From a checkpoint of a small transformer trained on Wikipedia: RMSNorm before each block, untied embeddings.
Each number is 500 + 50 x the weight over the matrix's rms, rounded and kept within 0 to 999. Layers, rows and columns count from 0. Numbers have three digits each.

# layer 6 MLP up, 128x64, rms 0.145, rows 40-111, columns 0-63
588499443530372550504557501569502412539438555586489573411413513576487510431564490543528411466453558499455480490472462419532510516444555369530480491495542432554490575560499546446581461482503408
507413462607488435562468489504496471548514496508420388494445514493450584494556400572507495499488509526469492526498486490450486514500589526641509386503342461500467550504519449501485516479480492
469455453554562493551558515449528395528518524564459548480451445582497488526486501516466536509496499550452457491516432492480461462339504503471543558474543491480539505496574547474494506432484512
474462543573532499460515495425442591419538513420469484487470473488608534479405543569634485464547459556622548497398431504502561490481576485525415478597513435572404466523503468502494449564523514
501471531477522522547513514432513508415546523482508498470482560551567442519517572461492454465498467528501539366481490438510456502463444532507331510463532490574507486491454527410441541547490592
576471498497549498427466483454520509526441611376456520479487431447516442536432461453551511412579563453568432441517482442530417522468505504559438426631547532475526523383547523464522421485486443
550524556554460576478474516543447568649541514480551551539549547463549415600492631564380496426411599523553459530504421542461558494561542457393502473381448438516496565426481623482442561452407443
451467527499516502431511554560499566542447582551572507510500497562424487511565477557439518468486622542548533563510423562594545390485434512462528521480548563496484507462507459490416440424448577
534445443470445572532473470564428431451473458472441452556507501471505496513484488469545438517483467416475392534525494449447525421496571436450444520562525478490512373503477670476582495484424551
547559504472481482530521467558490510542502478471550538582501501434510423535465533483539576494488533523450470496500533503547510552491495513507524561504510543554539463524464457437532538540455562
498495524532511465506498493534470529525489510509517504478515498500491524526496509527507494515471503510519498522485492484474492524502519502495487465526539526496488503520468516514504523488522484
419519545529453443540531468527551488564534506504478578456567474505469425575484524475546448503517488521551499532443441456503534468516572481393515575422495481478487477541479500553487472446449484
496414385522361470562479588442510534453477562550435448564531370511528527445528542442541551472556516429467356440552512516457381523474473438442565512557527465387598593503610542436490595542387506
534462451498486499517552583494541571428462496514369462494473467457512423528561518544551409426458494491510524503525478528466497401397639473440474442519441542547490434519573423512508516644440493
513435508512462451543486521577560454503437475505452640456548609497492501527495520490446499557456540539473474482586431553563464539435469543490532527499474580463575542462412488541478572513537469
580537479533533565472537452475449508582508435507459520501451494536494463470532481522545491427544523411498542475483504463485490455509527407445480485492527533433499497533440476540454502499539557
465515414474501528496499438590520505496518474547528493575525554449568502510457515405414592479416540576561461537531565579477546491401522446422506514408494475530485517571545573480513507525521572
509467499510536468394466428524495499513458467534568491488470502539433463515466546433512488519477510624554607579462494489539478530491592466477489546530507586517437513546520495522443500449478539
579477621632419589486505435555438544472563508553508479482585449519523484506534508511541624494494544503491489451504546548475559533473523507600540483525499493470468530427568478501524475490533508
556483520586523552498523516528527491490461602400555526540472538483521530484546492444476541463593503481483482445560537428456462554582492451496519467500514524532479476468496491462517427491485465
511474563453465488482480464533466453468463539475505528540438447520448451466331499564434507523496470431524472394490461596551414427449492524607486511558477486554523432497500476544548485456416538
537496427514440440564462483531474450518502491538579485454433534602521480502596517518501493496443589458402529512489460453439468535427481544455558513493472525512493488546473586430534497464430544
531549485484492417431400589561502492506472498518554503558447409537511530408564476385519526516418467545515483481544520492433512385501441459507506458598509563488526551534417582455463515511524599
478539537482525507539509575462525529542475512494532498509519480416504513529524482530467462422438494500505490508585534492497568533541457501519527445448528449505564481544442547549512497385468433
465498470519499549486495498492478492473501488482527449459514519505514494448503432409466495573485495445440528533507461512541525558516487497484491447502477453503541533516491496517530468546497538
452521532456464522479494474511538497441543507404464446409517514593416570505574487419513417508554528500537449487555538516514437428547468531544523410472493429497491575517591537561528495531388411
440514572465407522483643465465512480520491418531476570463578619508516538571553535515472568557531454586403483498454490434399486484404465551469468453469544526472630532475550550462491467467483545
557605531537558451551573526460599403532548459549447445417528528528472557404541369455467416518409554523571550564335490413632540618449521479457551637517425476487422586573443548494469396572567470
457475454446430436547538573431540589526495549512487460509501459428534495534468464604476490487416511549471455531475402453434503391416487502503520498397359508435472579562487504453471638409488542
547463442547446506431391536495606472538548508445534512479530528562566476515496537515469510487416465533481462521426572529489578592377556606490488421484503490475457537511585424545525462473484478
551469587472489542508564514584553430581504426545474429498556577554466575564566506414520513431563636385445504506515510439488576481383523496458569547438370478540528535547465505508471479422586546
407508494478500483546501524498430564539532503491431520480506480500550485443544519547402537499429530525493568560498484480481497516493527526406548441464652583507541471514504472494500501506496527
537513530531520450532570607512485601561553469439392502477432461390468533370548527551526492449457550472419507473479562508506444557435488400512503551415474498410542503465413579579566591534428447
499538580445548608507478556582552461496489508468505505520587459495481482500446548531571530525429587459495486462545500451581494460514518463480529601487361466445469458601585436445393501378524503
557524477563478512508533502486514496428502574407516593483399536522513480489491486519513552498478460516457420472540436423531493510479521504461507477517508445561522493515524483471494496567541443
500537534491531492526475436490484464471451508493581551480468618530531534463504504504469350486466512497499590475474465477501516526400493421574513569538414430485458567432512504483467397510520438
593469493489524433619531656537425407529491466477529499436578486457439512379498634376444496498393445432452483434467442410511554474430412466464460542462485535510585453511463539560458487580591540
433585452534458499414450524495516472452553462470545539471475464485481452467523536559391505509499457506587469614487448453481476475505493453454448577512575509470465557488508535499532517543480442
394529478550563504571493499528545468464486467478487539457484469521524552462483531490528499522462512558459431547457524403526508497479531486494527533440538458493473489633611510457577485483459402
574531535494512521493536496487505494492476491507491463494460471509524499489532476481467516452478478484466475490547488479513506478524506444505488516567525500482510558462525481492497486576507425
546432548553586538432468450606448571426564440510424426458548542509457537456444568514483512546493457527609457483426421566586588466499447469447475548396414427493452407516587567456502508514569457
502608571446518487399531472452519526508331554446560502504487521510498486492540508551484522507467502528516449437568493562553477524534428455465449501484417418497521543450538532557524528539531562
526412524440556491529591564417514524535491534413568530520512450540507467459530563468474481499504486422529471455560564491444468452551474524577465517568588510613548482523548471536537467518436566
525540484619529502515428494497513510500476457592455467475465502591445510484411561616497551500481408588528543487450463487498490575379490550482559509446531542388512475450425420498488449487493542
525505504598493455432513519559464538492524493603464554526514513566480507507513494511499558458469555612470607475424443487549519522520469489405531522483410485470540528471440584526443521533519526
488435540510381548553499519485539461463427542570466480453458550638461436419445521564580572512492611480452528532590490585488515494483459532532587531519513514494528516478501443549495475457532529
370488404581496591509565512539552466494493513552485534503531375469467597550490395589478547534504544485481431515522422506467453494435501475474524526552429441451511538513419434573540529510497589
531485456433484502554452504605528443432403446493525538464497498464561486518551496408469465632487446536526437518525464411555570454555404454499489395533582494567484516558540517450522464506499471
532459597447495630547558504467476523508548525454573476481496494491523489488528497466507458405510526403476607456488623517605466499535538493471478509478429469472461516527519477493495517517476524
421447439485534463505522465486479530472494533500512489463493487487547493435515530578492437544554469432535456542453517515524478453509534499529440472587499476534470513512563500514513508524547450
511463413439509519572502385494485478471516465472503542470539456509497443561551585472523435508580408534577507455505503404454476562514535559577522493530447504405538519461482391465481441430509452
428533520456426566404537543404452530504592654446488480469450481640495499451470620539511477556395603443443393413511473408445410462548349469456507460491564482397561459490521581430453587464465478
532550592473450485503490484478554473540499496508517500518586408582441507557422550491418519509487451598532529477519548513550536515384502497498549448565585543447542492487467460515497493420495459
477494481447533514497570497511507501499508506512534514529501456503528502504514596427538494480460493448518519500506527483517493534550483438533500485512463475470525459472479529499484476499481458
496480529490382564417550502488473408452418483418491516519375552492481506542627529447480419642481514478478453600508563536580407426508511576480501612452459571514532622562472530530438480511354491
472465434457448395522525523585484451559473539558578542400454507500649471565441466486595572511533506507478506537492470577491478400474568482474538511575476436395514452333479449521536433521439479
463443523451421517377498527528504445530467568581584566524543525494439543423515428480496579526517592456531447543522615608357420428428505539469579504526457536339591439469484485492495454426512513
404552508629503484450517471491483524470575462462489504477535520417464551570509576528521495476512559536496520462511526479511498480523534509436502512451526505393466531446462492484535521398542540
540484479426424475570470463575592478480549501565490487503510521599481542536471436577557470484464536462433466541496555502487508490506479520455574457366440538409531471524490514509481479409542539
529443578423518523484498462460465519513492533387438519594518489457494472494507402489516520501490523469534540447482542553524560476543506458548475395447539543589442564535528528498510445490564524
482463437484520466527517500465529534466477503490531492481479424490526515494529535519511412455507523500516447506464453461477510458519563421475450508529570503485500479585494528498541482568491472
543486509469509555489511477510484533474472514445569498548459511496576490558552514542561540479527601530469536407503543509509544453538531522509511474513487518502479483514516572463468481503545465
539435566527467575520577455477473509579505544581509502452473450581461545441515523437490504464517474476579451452514537602535438523404527510458559451559523478546478505442583486502487466405564559
520443450530543553502567524527525604447530505517575488485491391516489527552519638433526465482543495442497432474451500518489434533636530369518474493488506528507473585513519526511542530591457488
515518529489451479533523479519472504529516452487375474518524516500486529488522481477479503556493484540480494515498511441460506511466503549459520501454504524519488438500485507509521528502475450
470502529656502407494442540530463525439504501411437576436527541550478506432499468458529537522579380499571497620441497513541506558506433565439548570513503612596531507586469561465424433504509477
491467463488529423463455519468372492432437505500462484434442549563519503424510534581480482522438484483510453548523443520380509530522454475609488439553624480528505541455562515463506456465494504
484476481553452516382576480538494528433523466423533468487454540509470567564494581411503494438517539485579569509510488528515528471474494491505570515470552531486552511504509399553472495516557516
491413434458455546496488446638500638484421499484516484433469524623557552586524546514572549537534479353564473479545500559470439454489529451495495566488525517447590488626512418502437549393378485
450404488543578437423481468457436505576562499606595555429463492516428428469476447579476645491532564485497538522429566477486403360474503492482543564466461512525559486542436533555534500446490562
432412484483432484490434548431494577495563519558554376493450460459486517501517532549524537528550538411587481483503498537520444528559581440440463503451465496468453430545515493431504422491448527
502519470502447487475527560544556440508506398541608497556489440490452512572440587441466496590446552526458567537563510532560531517465505538387547466520472492495504529386498538454399502328456393
# layer 6 MLP down (transposed), 128x64, rms 0.121, rows 40-110, columns 0-63
478605528461451470527429525517493553392484460478484469585529554507513548538536478538475522524478466505473562506495433526498547439472513648466662544569497507496398427409516425626525515482653491
454581485498521485532540517521442443590550534480575460545527529454507526570519480519452471511472528466431540523583537587498497543562530559512595430528457502522469524499517453626474447487485544
492407547470530528492514502606466549485525502465490498581541455501417473536569536465410452495442498496570409529483534517515497502549436501512560453567469509474494478546480518513541557432489480
500564519426487506530440409515511518460492499456470465445603567542371485457549445467418401489529436479477473549500503540438497474553356530555505493459562632520571576491484541462479610452535591
493527412427514429449515405637408504418549534561455541451495489485521577514450515439429500474424447531519545473471516461440568581496486499428451517458409537518538465395429510347546606486598440
540518442575569599522557502523578475610514509459454440539529422462439506561476498552526495475537493518486453393596413436581486521473427471559556480510522468434438455426536518525517381477589482
542543424439524562471483483562474416507514410544520534456570504463576487388460627567454644507474475491361485492553575602537521523481526464495606497493518558449573619507523655583514531515394550
549484397545550436540531502486477502446546421454428506561494429486516558536455454462596541583469429484511506464517606572396528516499517538503425568477555524483607572506559478537428481572593448
528507387449529457479597473517477407458579501470443522486466497464406532498453525504497418506506471507472442564624505540461543520540524542433337506485492504464477398442468577438543485585510540
527449503557513504474457527417510530470541526505520526430509507567465639509557480540492428472500453473498511461484475536505473456468482522472455483487493465466548534503584514592507463499553496
505500484501478493500507515495494489469495498498521505521491482506500490518505488519492512469481524487515480490531512517478463513522456493495504483476519535487490486476488542510523540486533502
479452472502485539493541476512535608499489485474505488510434478493633457518571474547477494463499522494524521462460586500513513509451480460567445476553472569448504504513478491365494564553553505
505524457519546532479502503601476463469437567619564498479669527487401504539423607528615538430588579441456496432436482503483548458513488449529622555470564470564492529462559515700413374484528494
483505542509538425527529493492464480565541502578559432552550484588486480507466499472460524496430474471437391468431528436526543528558448498577494563417566450511520604475572563434531415539462424
467500505460542517547529469508488510441483447580488479503509514517453432409488426491526458588530433514425544475565617454499475517543408469484413499486448516509436461547523486345451502488597538
462453454458526474488482547512490475482488460552566528575516499481430577496473476517494559539462601502408507502480520527513517495488505507462580489451536469447473451476528484594508481514491493
484476590548544480474482536454490497512462483496527514456443461514459606555532489526625515504639439471479479494529414406545524474559528500512468509466490572473542466394515447562473500516490489
528513493548509518540512520548422526556524453409506556521454496516489397493501447458487382498438565570578521556468480590478540511490480485587489590530467526518435494545466555482574504472542471
557480456461555491466526531451568470474418595566539464525492519491541617452438495531539526587607535509487463534537501494396474445448475411550632451511495426446465466504578540560550449486531471
494532530543424566468578511559521572479424514469537521524529477499406492508472513479492511435534539575437491486507422391487484460451493467505495550509518580445531486515546434451504514474475542
482543527487412458449548462531559490532392487500518433541408529479625621495450504506517514458520554413523490488458517624476488536458574522470538557544546459498522545515505474609487444394450527
512485431417456565589526475477446452501479490484431482365420512495560513441622517497568485507475446532489500471523535559559451558522438487518395530446510491510460412573430518366484477501550547
550465512492522487627484471505443537478583495538606545458425493489483499520543489466490484555449512555591494532413527507556505519535462468467469557496555510518429399449476495523539491556627470
487502480478437493480465444540502476509535469524507518538498522502527532530475516477543554499542576459493483563420453515531464491509541503427551509511463500482466515478521417508461412551466503
494514496469530477526511551466442475459517564465507523470462462471491490553510526447490581504540480511441517512494488540488466436473532514503524444486517486449456490516477499522465498465463510
459507494504540460488478499527459472484510561433593424595501482428611472566468505598506550487564580458510523435511432564469433514462571537443559488546455488505381466463533475626546449456565458
528460474564525476448525555539556563475489455432509418510407398539446488478453479441554367475436557456535556480546474586557583474568548446487478481518469420495390479479388549480525502530427511
504517519593493547372403465475487543407489378522414483455501491545461495530548505513595534519421362465476487408519498473516373515439441634568412398465454535462440574511475510363533595634625534
502443490408473582543624604434517507466572478516470497331473501502432483532465482447434438460456433468484567484409421473535521442450467462510531455441383549432462566511463558378507634465477492
569457493525455488506486560463535590565565504445553557500565517526552430474498489503487468518418463466465547518431538509578538550469494501586375405448539520477432501484601489507480531588556479
498518449579523521503518450470455545533481541452575629481495487472471516431508518591516497574445359568532442487436498579429487498556492497540524462482549585328464495506558446499558407542461435
468494464436534449433426497558468521535517483505470424449528478506514492524539514589458622443508467489452494447613480491509567428462538531436496451511472510494468492497464465538529477512547502
451570477527546518496627614575464477590529502543389385464435396411454541476490534566574512405481486494427520523436590472479491610474522434453447553445497592485477516453497519565511580443394481
472442403500464419530542508463537529519542530393458507560396532480495575571483558498467463471550407575586562565401509598469513546478493533425475435437579594538533528438493535554558453445459489
471426520473492551487555475462532454516496507543467510507551433506557562505473506507496515554567483460512465475466625477490490592510489515465461487465405511469441476503470532514499542472480424
458464505452503583554530453479521536553447477477430473543511417521511549539535463557481541528427464499501569525510547460487429566457464601562485428506493484497455564465584431522524517542623541
578489452463443552467608518549486607363463346511457549508499459561431510325585452552457473553504510449515476484479471395455628472575522434568571570501440578487497462469508503446534597571501531
493561448537405467414465562477503448490545439496538511481521399490440416469436517477454530441517511474537474512503461436465527482417530501422511521483544525480532559516525532563508536527486472
505480539535498473480464506508424545370458469536473486533547549460516535453419531506421541446489492514460453453424515560484505480468554517516488470482497460500569589579542497458428519502467518
476531479519525524520463455523446468500493495511511509518545497545486507491529503452477477494459512481510485494469482519508477499512447518532535511455498502494554528506471507517511530498486529
518465433616524410567476515418533507579473543517455577452463410506515552470575469438510369516458442557450525522480490352559544482503437476486462479507485642549469551472459506487417540546471566
486501495443460531486512480497478500506555487466460465497583409463543545538468521479525510489579530482455503468447595504415443459456580543484663494534568452520505533528505550647463438526461482
481530477468504459530523484527486541482502463484537443518526515446510450546443563523524658462500490445587544537537511461494403501434624552500622488525516490468544473455422524583474507431501503
384513540530587449485552399534486513519510495478552457476626420505437388490459534462451480524484575519443480600510531502541467615494494449588556543492496515512512564508480516522495467581519613
484500475465485587502567491503497437579485429488515496469556482450476526547440580542558580526524538487447477519551460522464456563452460544527582557432549519497480470486540522558525469501497458
557523459521629482500439502453513575516594464447460498461475526475425492496515524454473440486517481487545526519525450424513596563489532517575439538535449455552411507417429522452527555548539475
511428554453541477495554467503505561535382473460491469531471582529433508458521568520582546542510528613531444490505605593534411519563556512513590453496535604461426468542530535504464415436477453
498523473447424381616496465492438537431497447507539457480506546547414502471486491491399501452532456513515521452477510505470464443569523535520441561512612475458464431533453496559482463461463558
512443473541522512502438562543437359475525540561464560483573550537468563538541434480510491498527555431541570522520424464491580476426499481518528420529555511499579452550435508507482502513532494
496542463410490495569449474480505544530526459512474498524485541511484479484502495543511495454509545514494417495587459450470548479471478469466467463529490478486479442475468485409525539502459502
531544545467442499514439635471545536483382548557518461553459474514513536528432417587492596504431523455509439548494532605564501483444435503417446513510495545560439468503572560575510558556461455
501559499540459523514449454473443477579502348617522553588548445500589475551574543510445600517520352417509494480601534488525464526507617463507688525490512515494531502479476496565571436456646546
520446530459389522524444544487519524513516505477484526492438479509383441414471390465470474540521522566477539504522453471582525488480526496506502454521521445476515519594435488510527455524600593
477522480493474515469482522521500514430476501468556507509467533511512522529499522398495490524480518502474509489482492514519506445508509462485568453482582494449522502473484482557487502475459479
430471530485530516521521486481427499575488534483518437500589438461615546459412460521559635428489602533571581403474451503383527528485530463494516335490554327438418468539468462562545444569598408
434620514536509649373441400490509543461428602475530374526462449532478422545509458510579457560510517454470463410542553436494535499481479549488556512463517527557421615611582527544510481398489507
552499497573427464519604432594582492488437532459429454538368436528526434566444524527623498395497561474548581470662550467473519431507526537507591487440530498454495563570611480611527476437403511
451489478566535474490576526554567522550412534474476542506488554435461518515445535536583595509512452467494480512475533482471505488480557528507628497483422492515432489472516520552478565488557444
537519521402444521451445480474493534409552606500487548488562513461499525473505487502440482449429575446491492497498524457526506470428514442511399454465490532431441511412466492349532520476541475
447452514520478504433557513456407394541489367504424400478494427483461460402467468479541520579437511535516440521576494567505486507506503449533480457508449515491484468542489481514516509528457528
462543521505541451535493475550526521472505507530538488511466489547478530486496524498489490524460425551515441585502500508399497459483494506530481516501487567526461508522510481448520475556502493
505490532565474475539458525517557423516527532466552476497505442454539584522491523479509505550555491486530554516447491485505452505488491490411484541457502478446453502506526439617506541461464445
449564422482524440478518543600479504426451517454516487577520486418506490501355549515538561573484592517507490519528519504443478519506503536448341483465477533443552474541453483588500538522420442
447498449545521487571616482470468527407519512461566480461478463483422588538449576452593473530554455477516488468446455490459417466600536461560478502515546457507489492409486520572486518551512481
520471547505505521513512473488462496511556592495513511439468500475524494494502517476472472438524504533464548467477488475525538525510499494538544501506541496478478527514466529418529497490460462
527509438415519569526469521476532476634526490622550419488439436469494398537464598425503445558455542525444508458511489458500484505474508441475366463525502400454486470439517491411534632437541535
489541507501434473532465521471494495368446537488507485592586626496570557505470560602475562443463503575473477578534503484411518470451478436524423490532432478479588537458514436541475487479501503
453473510444526479471498517466447507451429532554414461536552469510492398473466534510537549482570556478490453413517526517446539471471505531498576433520536485441432525451479449630535512399398470
495530473533450430497489502532475391497502566467543499561487456413475422501402463481491534469571465488463496464517560486443499475498541539476697460450508526536442573457540548662587355412459441
516488493554499607540428510448450462460414501434373484436488534493597522486539475486529442490501516462517505477576574572455539489479536412515627402577513487412481586533576576573484453532359467
464522550530350463480460432450503449523525472489494491524509497423532541499512510518493558434475559401557494477552445554601459525548550394522504414435449474497522419512513478481474453418477508
# layer 6 MLP gate, 128x64, rms 0.158, rows 41-111, columns 0-63
539481470578507514505465465476518482502524462469442397469426447542475568502556424555502464510518546528520507479511508452448541521525616515636494464509442413478422540449519445455485495444494460
530575488609501542471510459474528469533527469533473461439470466552532508487478419602487505502504549515471545468498466467471547522455555501449458616519525477501466527436554499507476448519499530
491564453479442477542443446507544444465499483478397549463546565525409493461551408540479471542477428440478512576542515551358494509526372678510514437472542522514548492511526500513474560460529633
491610410479512405460570440536523541578621449492467461445486456507499556418540449544394505510478466516537541515491488538564575472506472485459543473531500606556525424433450472442465552484542461
595409432525630473443589509455501525607535553474474503504526414444440486623533525438505499386518434498521496413530408559459439602459510492513440463520570599447500455405442535489502431492510519
462561588535549632387490543564479518447592610350521439454503530502508480543551416576486404476486545511576505514409358466525475607530601524518415402501579493556392566453524535410504541512458584
497461586419441445525412539528525487508448589595595593513520624442513511491519542519487537461422456463478475561554482486553464515500511607492497428434451461496515454488492514470531590526441530
534442412581606516500524446562390593558512416448503551503507456490542434411565451512430452475595555434495440528494550482573498529618445477564540579502456505491481529576442473514541491547613451
514501484547475506473514524535484495570470471609493464529541553542464501452523551467477549549463521541510563520510442500464508527438508541458546568398507544482478502483469483494474512421504549
543472486534506476470498513518477525498480511495486500466497486524495512495502538532505477521518501505504486499489503487503497502531506488532476487526499487539502482489515512493511499503498457
456442425530469496514487587537507477468483459558530487504468580508515548467547510422468557502514551480420517469581415485555545520474454526481539489491476464542465593491508522474514542505498537
458447462479448425600485594480495507461540488492448476482541451525529481440592457472486492456495465506459361520486426371513474528494402487515449458556503530482538465565489531339519661581468557
556446501522504556498472441517353519533539528598520457544518503572453469492472537484467566526452462554536480430487567403539558514416433544495554486541532539462568433422492501478453523476506478
438515395583501559507554587446551504544599528482582435525483440577524512566490511519496586451468464472515567622433482480517581468509546507379498550492473476503488488528544535488512491423435549
435574514507468469474443441559503496500450474464441511509499520502554503494531480559487523514473524526521513581476528437560489542465516486543503441477544521520444409491505478531516547495581471
446468520486464425512431545458439459479491420551546480559502521527413513516568548413541521570396450505456475531494493507488567518415491526467550488514502543532538535442480452514435522398481540
516409493538518516610476604524575457507534505419499479463466459427560532471536490497433397531481451447507467443514457384524486484539446536480489432541472431494483455480478575508556586562569449
461483573564465490516528484549495566467624469505461607444526497544490504464538524433459555402384470485492511462434498509532621590558482501676516487550493507510455521385593459477547535506530539
581532481434534484469540485495465547517508530493417423454511469513443422467456492496485494460498470586510452519419467516531438440524509472573492511435553464442544464433509505504472548479505485
500413572482489453516474495507464479374583503442476518537425481531369419445447427476410491439508419470527524393530380488667478502523441466622410436525396525526499396525455507480544545541438516
463544587613526471477561539574591545491503482471551578590562489500490510552453513457420554494469478480599504556470399477518591480585445437521496468595533479506515504489555467552488540464506444
478465484607548576529623484501551549469536454458518474472497537525534495530467477563434477443554494452447553565510497468653484564476490516467432460434501414554456460494539501492560555487469386
580520515495524534588509550513548492534520494528538490473519496480510499580534441569411459506408441475449488567527486445504583547501486460536506475496501496493539460543449506530463565488471506
468501453521494491480463498472482498454509458518444484497536510553483527476482480509504503512432507525486545530494463514525518572501484428495523525483481457503489486544457506519473499496537569
558501502525462445536506551501527507441614393505457472446491531618356563566549471477486484510496493562538481520516445527457494521435428579536490431510442498499476511508565545561464546553448538
511469511435501584506525518508575415586562539585470527506533619490411464478516461576455552509446575482484473445579480478483564508435569557521561426441491563555578481493526403549428447410521529
455409454478481484482490356473400623419604554465531534517402527504518422564466553496452554465536420508432460498563464521383484475584474486532258370494547529591570349447482446421532634481488606
506417630488583431476377482612514499441487534462422506521532485514524524503488427438480533417533450491483486455508503480608507594595561505456427470633564478563503388516556510517545501614577565
516467537426581500454588472392414560448471568457445427534546380459443501483465427582555509493480511506618504425531456499494450458550516501514475493538550460559488452442439550494463511588516578
583506495376462421574482545566523541484561495592422447551500546501482505531547517405548560328513582469452557475459483405555512507366440559525514559516417425598550488432568538505490549530577542
456524494550549514491529511464524538494502523454543441467463464548555461436517547545484489515471533521579558528463489468550488539469490478446465549536594590512481489488541524457557455482479600
503545529504591580452457503482450434442607543478405471532413387441472549464444503452594467409580457510523421596480535471476466584574553491569425485506505538527485605461459471456606472572527555
458531407482467459498417537506455539531420504646490530450448459486447463473547444519477562489435403513371452590481415390594482426548440458511539507469484432514571517531485482478521560465444491
459481509560462492502539528476573481505514492482526555475497541571551543554493489453466517434470587499503497532515493517553574561516562499424458448480433533512511472462480536531465467499544495
516470471476488385530468381508536520512483493521487455436485490534483474528484419489484513470411491525596442609517509528418468491578493451482448496469482510568540469634426446504538523506497452
498501432553557499430373399386557624485625502493420489469400565587523497567521338507507499495545476577505521524468459516490559567535527504561467506460474511580374542502407514350440614482481446
549483443449528495467405551472502512521514465488528501459522431460515498442494453553450505595494492475578461460466501546442514490458510499417482563514566486509414509493524473533494458538534470
531454590498521532494468448446525492553531490381536533517513504435528495421498496547501477496472460460471541463526555516453521596453439444494484506501474527450521500475590530490605491403487482
506533478500514503478485502513466488495485514526520517477480537484463473502519546433495496500485509482475469454519487464489515500499446480481530521482476520479515548481478498484478527504500498
583521442506426388604512614374500447516509507549485649500494487532518507481590484427469485528486464495459524590480479419485514604546481444574481485551501639585506560476412500482446514539470537
509602498471497491496554529508537506483399526509523565516519539517477490526582508468455528539425484588509459437560466530579522552528370524457431488491382491519542532431516526545451568560501571
537413556397503443572595650436538514490503502483568561528517479531489473477556543429454511517540496430535490480564520427555486481568423565599455540515573502606544490505530470514438488542478573
547441384573492466489498386491461450475542535532466514496418470561516544513522493608523434524520446530412543422515425567448554511505571585545457571590501482584549497467561440523494507537541463
516517479579504460449505443570393504465477504477493535529535486577501532500555457566499435477481460589471484473450547426530498425484513474476501427553408457493561545491471507493504534513512451
492539526481507458434565507551536462568469443440580565571593506434585555590536605498437502494534465501486473519449528467451448447519532566469483483492533475464568495525539574510495464482462456
435551431600470533502508528501533440450543531542455476361463471525497552452592439580494494542455496495421411509489419458473542528509419470467503564520419444505506482448410521502372531605456556
449495525616613527443506519529494592510552530452453518487452399571483441460436480571525514425422498545451510514499557495481471512489558540488486548564378551477472494458536432453600645530460435
433497465529544502451490460522490427441541521499556529500561380630553532555510468530458485543491491504555543537534473447445548494436492439531522459551479532510520449440395450511530474449488438
519503488425498502554484510479449499526513471484489505540476578488514508446481473489552516499478495542441427530558512491463457485450513580479530453538569499498501496453498533472521527538428461
556571510478450463457490538578613398535434467435545479586503534432540540501555508531494585621425520499532530474519443401481541445435455520453568412509464531451494479536546471541524509471471424
518548513476465526457546585565573456463476560366559422509513451522581529516417524409498457500481599478524548500391405400553547433478381432503413548433482595487442443538503424450485494427513439
451565487513497534558548440498369485518513552486572527548472495484517501534541591496515568439496460379555495501539509494480500593544481454420513454534490555490534496402520512499479536530496431
489504507446520470471520522470514498501536519535532464448453544548453561513471496517471537466441501539571511541471531565528522538562505487544518494496462473467509453505461484459426528555532551
487497489444404473556556584531429418502489437549468531528465592565468492560604566437438463663364471561498503572440425502606495527471460622518476540478411605596541456477425469517391535528469600
478457502448496358523528606578554510592505384542581627433438531469541473493517503454487522483433424558460589586492499494544521492489472505394474538537427517486507404381388485451541570564466530
585487529463467502433490562449553472503559475589600619497564510546421541365594436522437545466464494505520558475474565548465503533427424492456476502487427524399586385396489563382471538498540514
461528511580527457453527473535505561472550525547384512435477553425478486485531522519502546436518485559466453454468509448476557518527491519564512416433477478501494499444477571492532574476512497
474427586519506532535580489490523460508459450472474532536446541559498492578481531492620527495520455530488490458504449591631485560532475569536497539580439480539541461480469437539499496605580525
433495565488441468536546550520505440555530414467469416493494478411505503440453569491558541534481500549439425479576477508550522512522468518497485444480423484470482417575569514462534541535446490
520530463539527534516473460519522429481515527511519511510452493545486492488465491533468518523491460516560459550533544487451449489466477530491512475498401496464487501531445504478526482525508489
480415460538513498513523521503502534479479544526539511464429507526506510531599453571518538463481533552482561445462513465510590460557496551511507452499512576552470538503462493468450557485543549
481434591493407494559507489465548478468521502580411552448456538600434553466501460458482519499476459496502487556463413506496468508465477516491546474446470480543508473508576531459411531486552564
554517445470503440575535513484486533468531441508536461465482456517455493536478498511588453539522455542542501382441456459465439444603481560647444491579506520508472457437511508483485486526486531
521509530498524478477465502484512493491438503472516511509432530481516519508513489476475491525463429504484415535499513507460464505469485519536495476512522495501537483498507424516517527521488468
439508429523479503545581613538581480571508433645559508506465516488524504584614500519525441509419570487449514530508495434499526393498451549496503487474463456466521436365533499502434620465434471
560454547474478546513503459455467504498463543417571521505430486468481518449601583510485516477540431543492546482554532507478426503509554508549477435632626583543537529475428514487513527574442511
495454553546439503436586538525519545445502415453566484463430591575495599524546593398463487438492490529528585567436455457560580472472465522517514500416512513523480468529463473508474562503569494
466472437504499520567508476570580634417512452492490524442474537638541534586567467543500509546466413464524542510486450561530520521480472500551385552470472554460591429592483430448382611483431490
502434474527533434403540523516438526525610413534527650422441504539439447430487488555463613497462518526505553474423531431532498485439442587510518512507463525506564466442405401469443513487493576
403574590500460468375489491516449516501544534435426460500474502506510466498502455446540516431468527469629507552504449559470469482592573479485461519513483451523458469513553429476500462572477532
485553494425501529482429463510539582525480554580543509517499522495489499498558533440464488511480421520419549517486455423532409423499508614513466586442538526406442562482505552560542574521508511